Part of a small language model's weights: 2 heads of 32, 1.62M parameters.
Each number is 500 + 50 x the weight over its row's rms, rounded and kept within 0 to 999. Layers, rows and columns count from 0. Numbers have three digits each. The size before them is the row's rms in percent of the matrix's.

# gate: layer 10 MLP gate, 128x64, rms 0.182, rows 51-81, columns 0-63
# up: layer 10 MLP up, 128x64, rms 0.158, rows 51-81, columns 0-63
# down: layer 10 MLP down (transposed), 128x64, rms 0.134, rows 51-81, columns 0-63
gate51 102:476534509493528452491372470430530448491512450511520501462499473443605552565628522567450490510461464530469538485473381440468521481451497537617449580440513443447465533529552491522534553545458536
up51 098:570498502453413520520536518461580538606516524488534600493486479421569543419566463459477477519486466480383485506573491462495463418519534457630482551530518534422461477559533525522567536550456471
down51 098:491601476414414518493360503550540624548462503502568455603543487496494393492450441529500479529510480492463462528548503506554427537546462482387466521507432454474453473507500484509504566533471474
gate52 097:430412458467559381474516482471468537493586473531438470500483526459443424550562486440490585504494501539520528471425529405529508415530523431532457525463451554481541556477419588400504459531494556
up52 106:578505519470410607581551583533574492540446481560540522566516544536495570565516483492480452549398460527479499587489399512507536564526470616497520536537515459532502436602529470470486517538494487
down52 103:524461493477418438485467569470479606550612498486485490527535536538505632571574526547567486546439464526497557508527505466495533523478473563525483523533501557459456460593528471566490610436601524
gate53 098:497508533460482503412474549445544494513481565471519533524486541514473429442587427481423551579437524483506456564450368407457507440530438541591527457473505528556542535620511532495561490495564536
up53 101:458525444482547516611511397483482639433495480499464579483525598452566473507498531443612503555497539525536530508510465579498432496529481471540473474510547429560457518461577590499535564533458492
down53 099:545447546436510476484454600487535414569446578483577508447490441506472459482545443564413526380480497436478442532415519506542468488508542528478536433490515544531587546555490468505474431502614460
gate54 097:465556555558482431528525516539517477512565407575465415524484517576463517439510470470458370504419561481478509508516422461505505617464460580560550470474439493557495476492390520513459493541533574
up54 097:443552471528572498488473554412486515458510599411378507454529557516527469458560474488519568529508357582529478523488471503523481489511527451555389476472463537468442509478574432483405530487509466
down54 105:476503503577562477506536482665473449452630411616461487484496505608510487490507504466502475455480473515528514500555433466487507606517442534525538479547428489523488472539471569569533457564482526
gate55 091:506526528457508501546535512427597440523457519458567510558496496400485549474517535452482441485537409511480540412453514485444546444603570488507475568481457453462516454436442481552450531659545496
up55 105:432531556404463486470460540601502597488547482588459506532476511452538512550519518438539467370519447461503440485583604537559543534575493595497485497490577485474480410508543478492488531501434515
down55 101:480551496510439477433544486532379552541508481450498443487483593528474449543484517447552473515476432431513470577426551556480539600495429432445456441561549576497443450534507473444433438432492441
gate56 082:496531484480441513514462477487540497407527499557485494385462474569543383493581484437468510462463455520427527501504441374450495537606505434594499545474461576488527467478481499489407563515547552
up56 084:455501483480453504504608562522476525588589485463533508575524513448449622481537472531453443572518486496507513475425469542620574526421452530473483414492438480493479415547493461411571536477486513
down56 095:593603427515602457503560463496573514533596425516509513471461506531510524517601553467522439579456382488536471525501471476496442560575520491471570463504462529454490474486503508431446523576560559
gate57 094:548504514571531552383500485613499548437478506494502457445472560620557534512581546513474470554475431480489579523468392461470512490532466538490508464551503457455539477531622561399510498502489543
up57 097:526499445604513456475499479454516449482584536598510580455443534415488442475514546555502494496532451540527507484536559533466474400450489528495503549327430478490446500523515504439544595573489480
down57 100:438552429484628490532483472435573584429471571455530441483464513537462490638521556520492515559538420491454474520472475460483555512382519524481464453551507530490533515505490536453507615521574490
gate58 102:440495454491653499558481411433515492514590565588469393501418434532541471498555457524490561446399501543497479496525545447434570486556489509514488597503548496492497476461495413505455484519498500
up58 104:520480527438548533552461544552543512496432502512491502599525530412484595563583520454576512475539479555553573569494504495500524455621415428607540498451464464509441515502534579505490434479455559
down58 108:475634350560407523497519509507535468584482520523506488504503515507470541551489460532526465402452579516520509568476549547464477489526481441478489514557453471480532440518627495547512519504460628
gate59 101:534473448417502474446559498460481490452616456504523490466490499522465484438502431468498393582480563478547530361509579354504483484494489482577489542535479473560507511434456443449525560499481555
up59 106:489530578555476553574539473529566561512489516531386470549477539570432505525528407500422528469463445557440455587466386508515514504540520565478501420472519494462555436564506516530384453520523548
down59 106:493591540533463527484574642453567500508529485514480445480552466552452437520584482540453500518495386514471485504523509572417573537434498500469400462500492561572493499477546520556419530542407469
gate60 084:519501440524453499500509552476560412484564546533521486460491602503502537501606570418486547507391495577472469447462502386499599528511478575541533503469452535469556470568529506439413529446566524
up60 081:421587479503442510536560416538558453471523596536572452421474523531500556453481531476503564482520534610435448451474571472441570486499537540594582555597512457466504530578537508486517516487506545
down60 086:501570485425531456532493514518456540469455496459492564527482581424543552534451460604519516445504469482570512460375557556497513515459498491563381486479582399454468502436480504497596426432515505
gate61 095:570414451481472491519532542539567589446548513510473588524513525535579554495565506493492544454437584533555556462450532398646539487505581502553455470529522528457463543445573460434519525467497482
up61 087:508562486422463475549478487429489451542491398494456418503511599440445449508432519475421470595488444499551459509524493533416500526418492499380517534422442456576501446484483589445467550505521500
down61 089:444395543552498546447519543516498560406621526529496581539532491463547592436540497477450523590497581445475532519553515488572511497465533463459501498470517616539449486500561502524424579459519441
gate62 096:434462441543481493638451453538559518509483534536522557452495500482568499609570520435489525520446500583517469589531547470449467490514400447524466433511495553587437504429566570477443513445500471
up62 099:493523648543484473440521427497479547456459482475438445492446461502466534498565540599533517488527431486508582472468487393494487506414555427475463451451459633560542536476437520466552513489453536
down62 096:586532477536542548515466489482487476526442490448500505515523536532551462565504503431432535573562573603562501549484486566553445457528469451531513480553511464592484452485551606417413493406583569
gate63 107:458546476490541506518450476495533438496545518439415431478397543521501449446488403483428500570460448515389426468429501496470455534532504541519513521529481457510438367578459421452495469528589456
up63 100:555504474455533512515433499537485474448479555415532532542445581444507444512433429517498459535585463530618457517561420555438458608503473487586465507574448496511485497450488506566472495562571595
down63 103:545504464533374513598488520489543491480472444536429450506432486505417407440540528545461521588458499540453474472492585501525454484455471579513581479494447504522489524524514517456459362564399519
gate64 099:537464395520457513434464535575477549450480564563513400513514558561521543534568516359541493516445486468537516441480475461534425460547442390476420515461502507562500437470553463481482530570449473
up64 089:464492485550439427458466612521494479480478495549549428510553437524406572456442582475499608481462424547500482409456583526487559567463498501505534499399534500498550493445473472480463434480582559
down64 097:536472523530402481490584442578499490555576428526446519535547525501444595493476537630470459533464478452489518539499508542416513530539505506467525508503447561519597496565435515573450439421395520
gate65 087:610561575445441533436593542503558548440452497550411447523545533553405563579509516498532574550377449458432463494482484456566513444532463485469505495478536451539484441532470461510480517505535545
up65 090:467609547527421497503534540480578481491499552505492553529550541529437478463511439581550544513429611422422460483552416522509435603442504534533512493532595556471491454549559518529509400483486497
down65 094:504481460459611493456457410537439500518509467467519410413470553450513476471441539443462385510502506514561495447448606511465558451499490470527505476441536428508376567454432482415490499469506453
gate66 104:596503538487552514473461443475608465454458520558514424531523463580519541526517378494495488571485442553621493580521496557495535506417358482500499483560529518503504499550515472536474527462586464
up66 104:447479438555509499524521535556529468468486510449495520555470445471537598590513455438489484541365519453506503539483484395547591367481544522472546498565552601491450502536520535469537501439478419
down66 108:518513552537465510509438581509461562497577505456439619498461509459551544400458562537425557362553600505475505526432460476502470579473486559477509531500485476477506490428526537511483483545395554
gate67 110:564476452572529505538457570397496616519482482615526497457419495455469529463523545573465535475521461524538471472488473547496484450550429430519418612468425461537538550461500553490439556577475486
up67 109:525455459581564461452542567563396586509584446585456443500490443438538498505492536522486520488503543508502418587558577575529408469596499528543484452435434516516565558524498486497492499537451536
down67 112:546502513532538512479554496509487616507594523479567406525326581448436541572444533536496537540531549488521398430531478480517498427553453569531492495462479498524499451499499452508544426555511483
gate68 092:480419469636558512516486491487414477476414425518509492435538503532527487525502561411469461525563553447469510480488500410541470502487511440489428484501486442605466460446578548451457445505389432
up68 097:519462506470500502425462413490510488509506563474530439506474465457416492569580438527417463540465536545483523473484517526426509368523584420600554553433448462453473511556436575491490547528514407
down68 096:427397387524550445539543506556544430498535533491473507437524500495414528532433549512574543496453452481590404509510526580505573577479448520516481502513472483514442439523470464469377510426511449
gate69 088:488411474454498564585520428425447539622521504522386446469581528532464472565522480434431535500543528470479489522505475440515521441526520508506510472506520638561568516520578405481454484485525537
up69 093:527528422533448515438441532517539499537596565478474443580565499454428468446581464407482529498456547410387501542489462453470529559433478502447515528460525462555603566523488463496463510591466488
down69 093:450486528527497544542598509455459523513454441487527590398480463544471617520527502562429523552540571499560470451542585453423428533448632487541554474487473514481436474471477523539489423515448516
gate70 090:519464467530521539535479477410486521509464452615422549468580458501467481394417531432536504493506467452542485473507447484490579645510476527545375451475499538507519504529504472452406446570539502
up70 085:506507565428493462543510552580481454492543533397565477511460602486534522577541476497442427485509502601538572573463494458586471470451496447475454524534452468485498466489499557451601640486479527
down70 101:556475480525517454502521446389555534398545471430474484532547502564504515537545526518447383437491492494572461486345537541450418530472476483519528487545490513554389441445513473427484510538513544
gate71 089:504632460467482454477462369468479469497506524480451527478441590412529458526540493406487447516559454492508538422525447437441491484417516557397471532454420469552464539430514514511537452549481480
up71 096:493472510528479501573422564497539508440419563545407435480497447445506561588563476397518499552497492502509515509511539446500461427483464505531553514582392390552489535603487500572483427544511505
down71 097:570478444551598460504477566483477485467446471445516472551586403470506572502551492447533424519513515432435442440448505505485441438591462467470502382582528507509493512460569438405478507507466438
gate72 119:494489477584463560607476505481470483512551488583525579414492554475460508458551577508394482496459414558533466518533522513445629446495380504469479470499521498515577512436509526444459522411484463
up72 116:482535491535495586487448438479377544492608546512551549472533482399508498435490541530434535547500403550567395477557569481470555518532538402528484575503574457483524473490514437504459461503479443
down72 114:484467542560585450539576432478502461466523467466525563464483416538485503460545520493599455519538523487420507366525546466476565377523486534474520487418572544396543526506561540556503489488480434
gate73 096:475430539545434371502463516447567511476498405472437537454506549587500539512525475469557461608545490476512463528491508485568421385527479507521524513492491519446454446500521468367522587469477560
up73 108:554481573472510515516475550458432487429478491512516590545401506469558519602501532520493540394462421441515503430540500495438527422513505461436482468545576634500567451484508490469608511545469517
down73 105:511415547466442434524453479545543584514517493440572473520497482538435410501473553585582470503505501589416605586454485526457555382492533472501453479455468537502460416464470444528461539509460517
gate74 095:558417457502513459511441473418536439528569522606489514428481517506455455493568547472459517434589503512507481406512474510487538460602527461457435552429418497487517565464478567514546620461436522
up74 098:491481484454503459536440505477524603510523547480498417567481549435574623568561486475544525515573404411548485512482572489477406408494506513483500512548480462482488586453440512435499570474497587
down74 101:526461556532489392503512446539644499561498524533532535525466523398445537551544546531520449600513496450450548484474487462499476459519544543480498391469463500489496460388481416380472476466519536
gate75 094:544537592419516464467475460507570553435516496527426413418529468553457492482499441542473371451431425493601481492413491608498600506524454479541470454497469494515571476485481435498487526528518488
up75 096:450507555468486447463497458591525477421507574452531433458480393452515454551462549478464440456436574374633521447501509477532571478578543511494559495500462510520498455470481453473498494449402475
down75 094:480508485538462470479562596448540531596437487410526433617537520457537451538482518488401489501458545438475441532490516486532486503498567523440493535399490510486477476423532452601525453394414496
gate76 103:522475459505527482466484519517562500538553607506485485518481489491433494475540391519555460530473498443476430502444485449537425441470635420614459521512471490530464467421489597470586551495585562
up76 103:457495516509496553555532517496473417523510477529487519519572456604477469586505576692474499442489536521405489543565519549524519559553495495494490487506591435511565479563512427497459405495488463
down76 096:493505407551450516527605473536494517510512516455417498439546383522509495505493575558597577558479455531505470508531489581431580613476440515519419530571568456483509551489516463474472577536467514
gate77 103:622467510471553447539443587433443536445499445524536499524453543562397500592596491532526539529464458556498527546458491573530512478568467434470511464472472478525552492636411506530464550482502476
up77 087:444515565442423511538520502494637470481528531434462523540567494461549521476423480404497483559445532490413503483510510449538486428463431553581464550471564477554446527478555436423484535564522600
down77 089:610409436577507500524545576607509527502548488493507545488495410549506536460497465548536512469495416537473542583516439523626553460589475455540520394530495499470497453469522595489471512454522481
gate78 107:558479495566561516561534530556504524499455460537497443432459473603507549460590432508535380512442519520526611533516428507566461442512483433529493529524475428527446405563414468504514516551466437
up78 107:541464451543476636501518480510461497452411445569535508416550459430439577423493506425528475453502543615584491502574560547511458474574524519440495450500505484503513508539467459527493544532486383
down78 109:373500434438553489526497460458526522427513482539451604528412496523470372409522584556501473481543585470481455538502574434486463449508511463496499512464475522503439505489475490554598501518506393
gate79 104:471539435503499426462495533555440438489542509550478558464558456486483428448524581586429467491410545526452518450476534507455515509488581433475498622489486533521540448431496596392410542530471522
up79 102:407538493509620557515462520516499507464510409454503517465562484520504440539563543485465555500503464501423499439463524480454421430488598470434456583497483383462504474407548489451432510497491392
down79 096:464466575423556539523467466469506462532530476518505460527429566461530379453461569488547539423499503463541510502469483513530633509529444479579601460383442478458472486568498553507484447508417447
gate80 127:548460589467531560541475538550519520532538531478474420484491484536529522538583486449523364488509455506485551537475414464545478476620505481518442514422481445541516414450510600434425586561480472
up80 095:524477539469541513516518517546450515562539568510566409480474475503589501559526540625545476496593506488407535473467487533549459472585569522485498514408547454442543416427592562493520531566465440
down80 096:568507516433464476452535378402473495477543514515531488418540416525504517601446565545516530554563626459473471376506601475515484467506560470526457561544575488493541470511484518503519551483517486
gate81 107:590467572520530509440456522639476521565501554533592447577422455495508493510503470495471457482493452578504505568534502485569478458626536476473463549533491419554567418488470569520458452557483474
up81 103:563571541405476451514480600522488463596523536460459520454462409595504491449486488499472450518494605573503428550520451463552375462489488553487548491454554510475502504451409414515523483464495548
down81 099:453522472517485467481542359418511469522406483460524508480520549516531503486503545511506606489423529491512550419550509430458631417500421525500500502467503595504463508566558483529491598422546478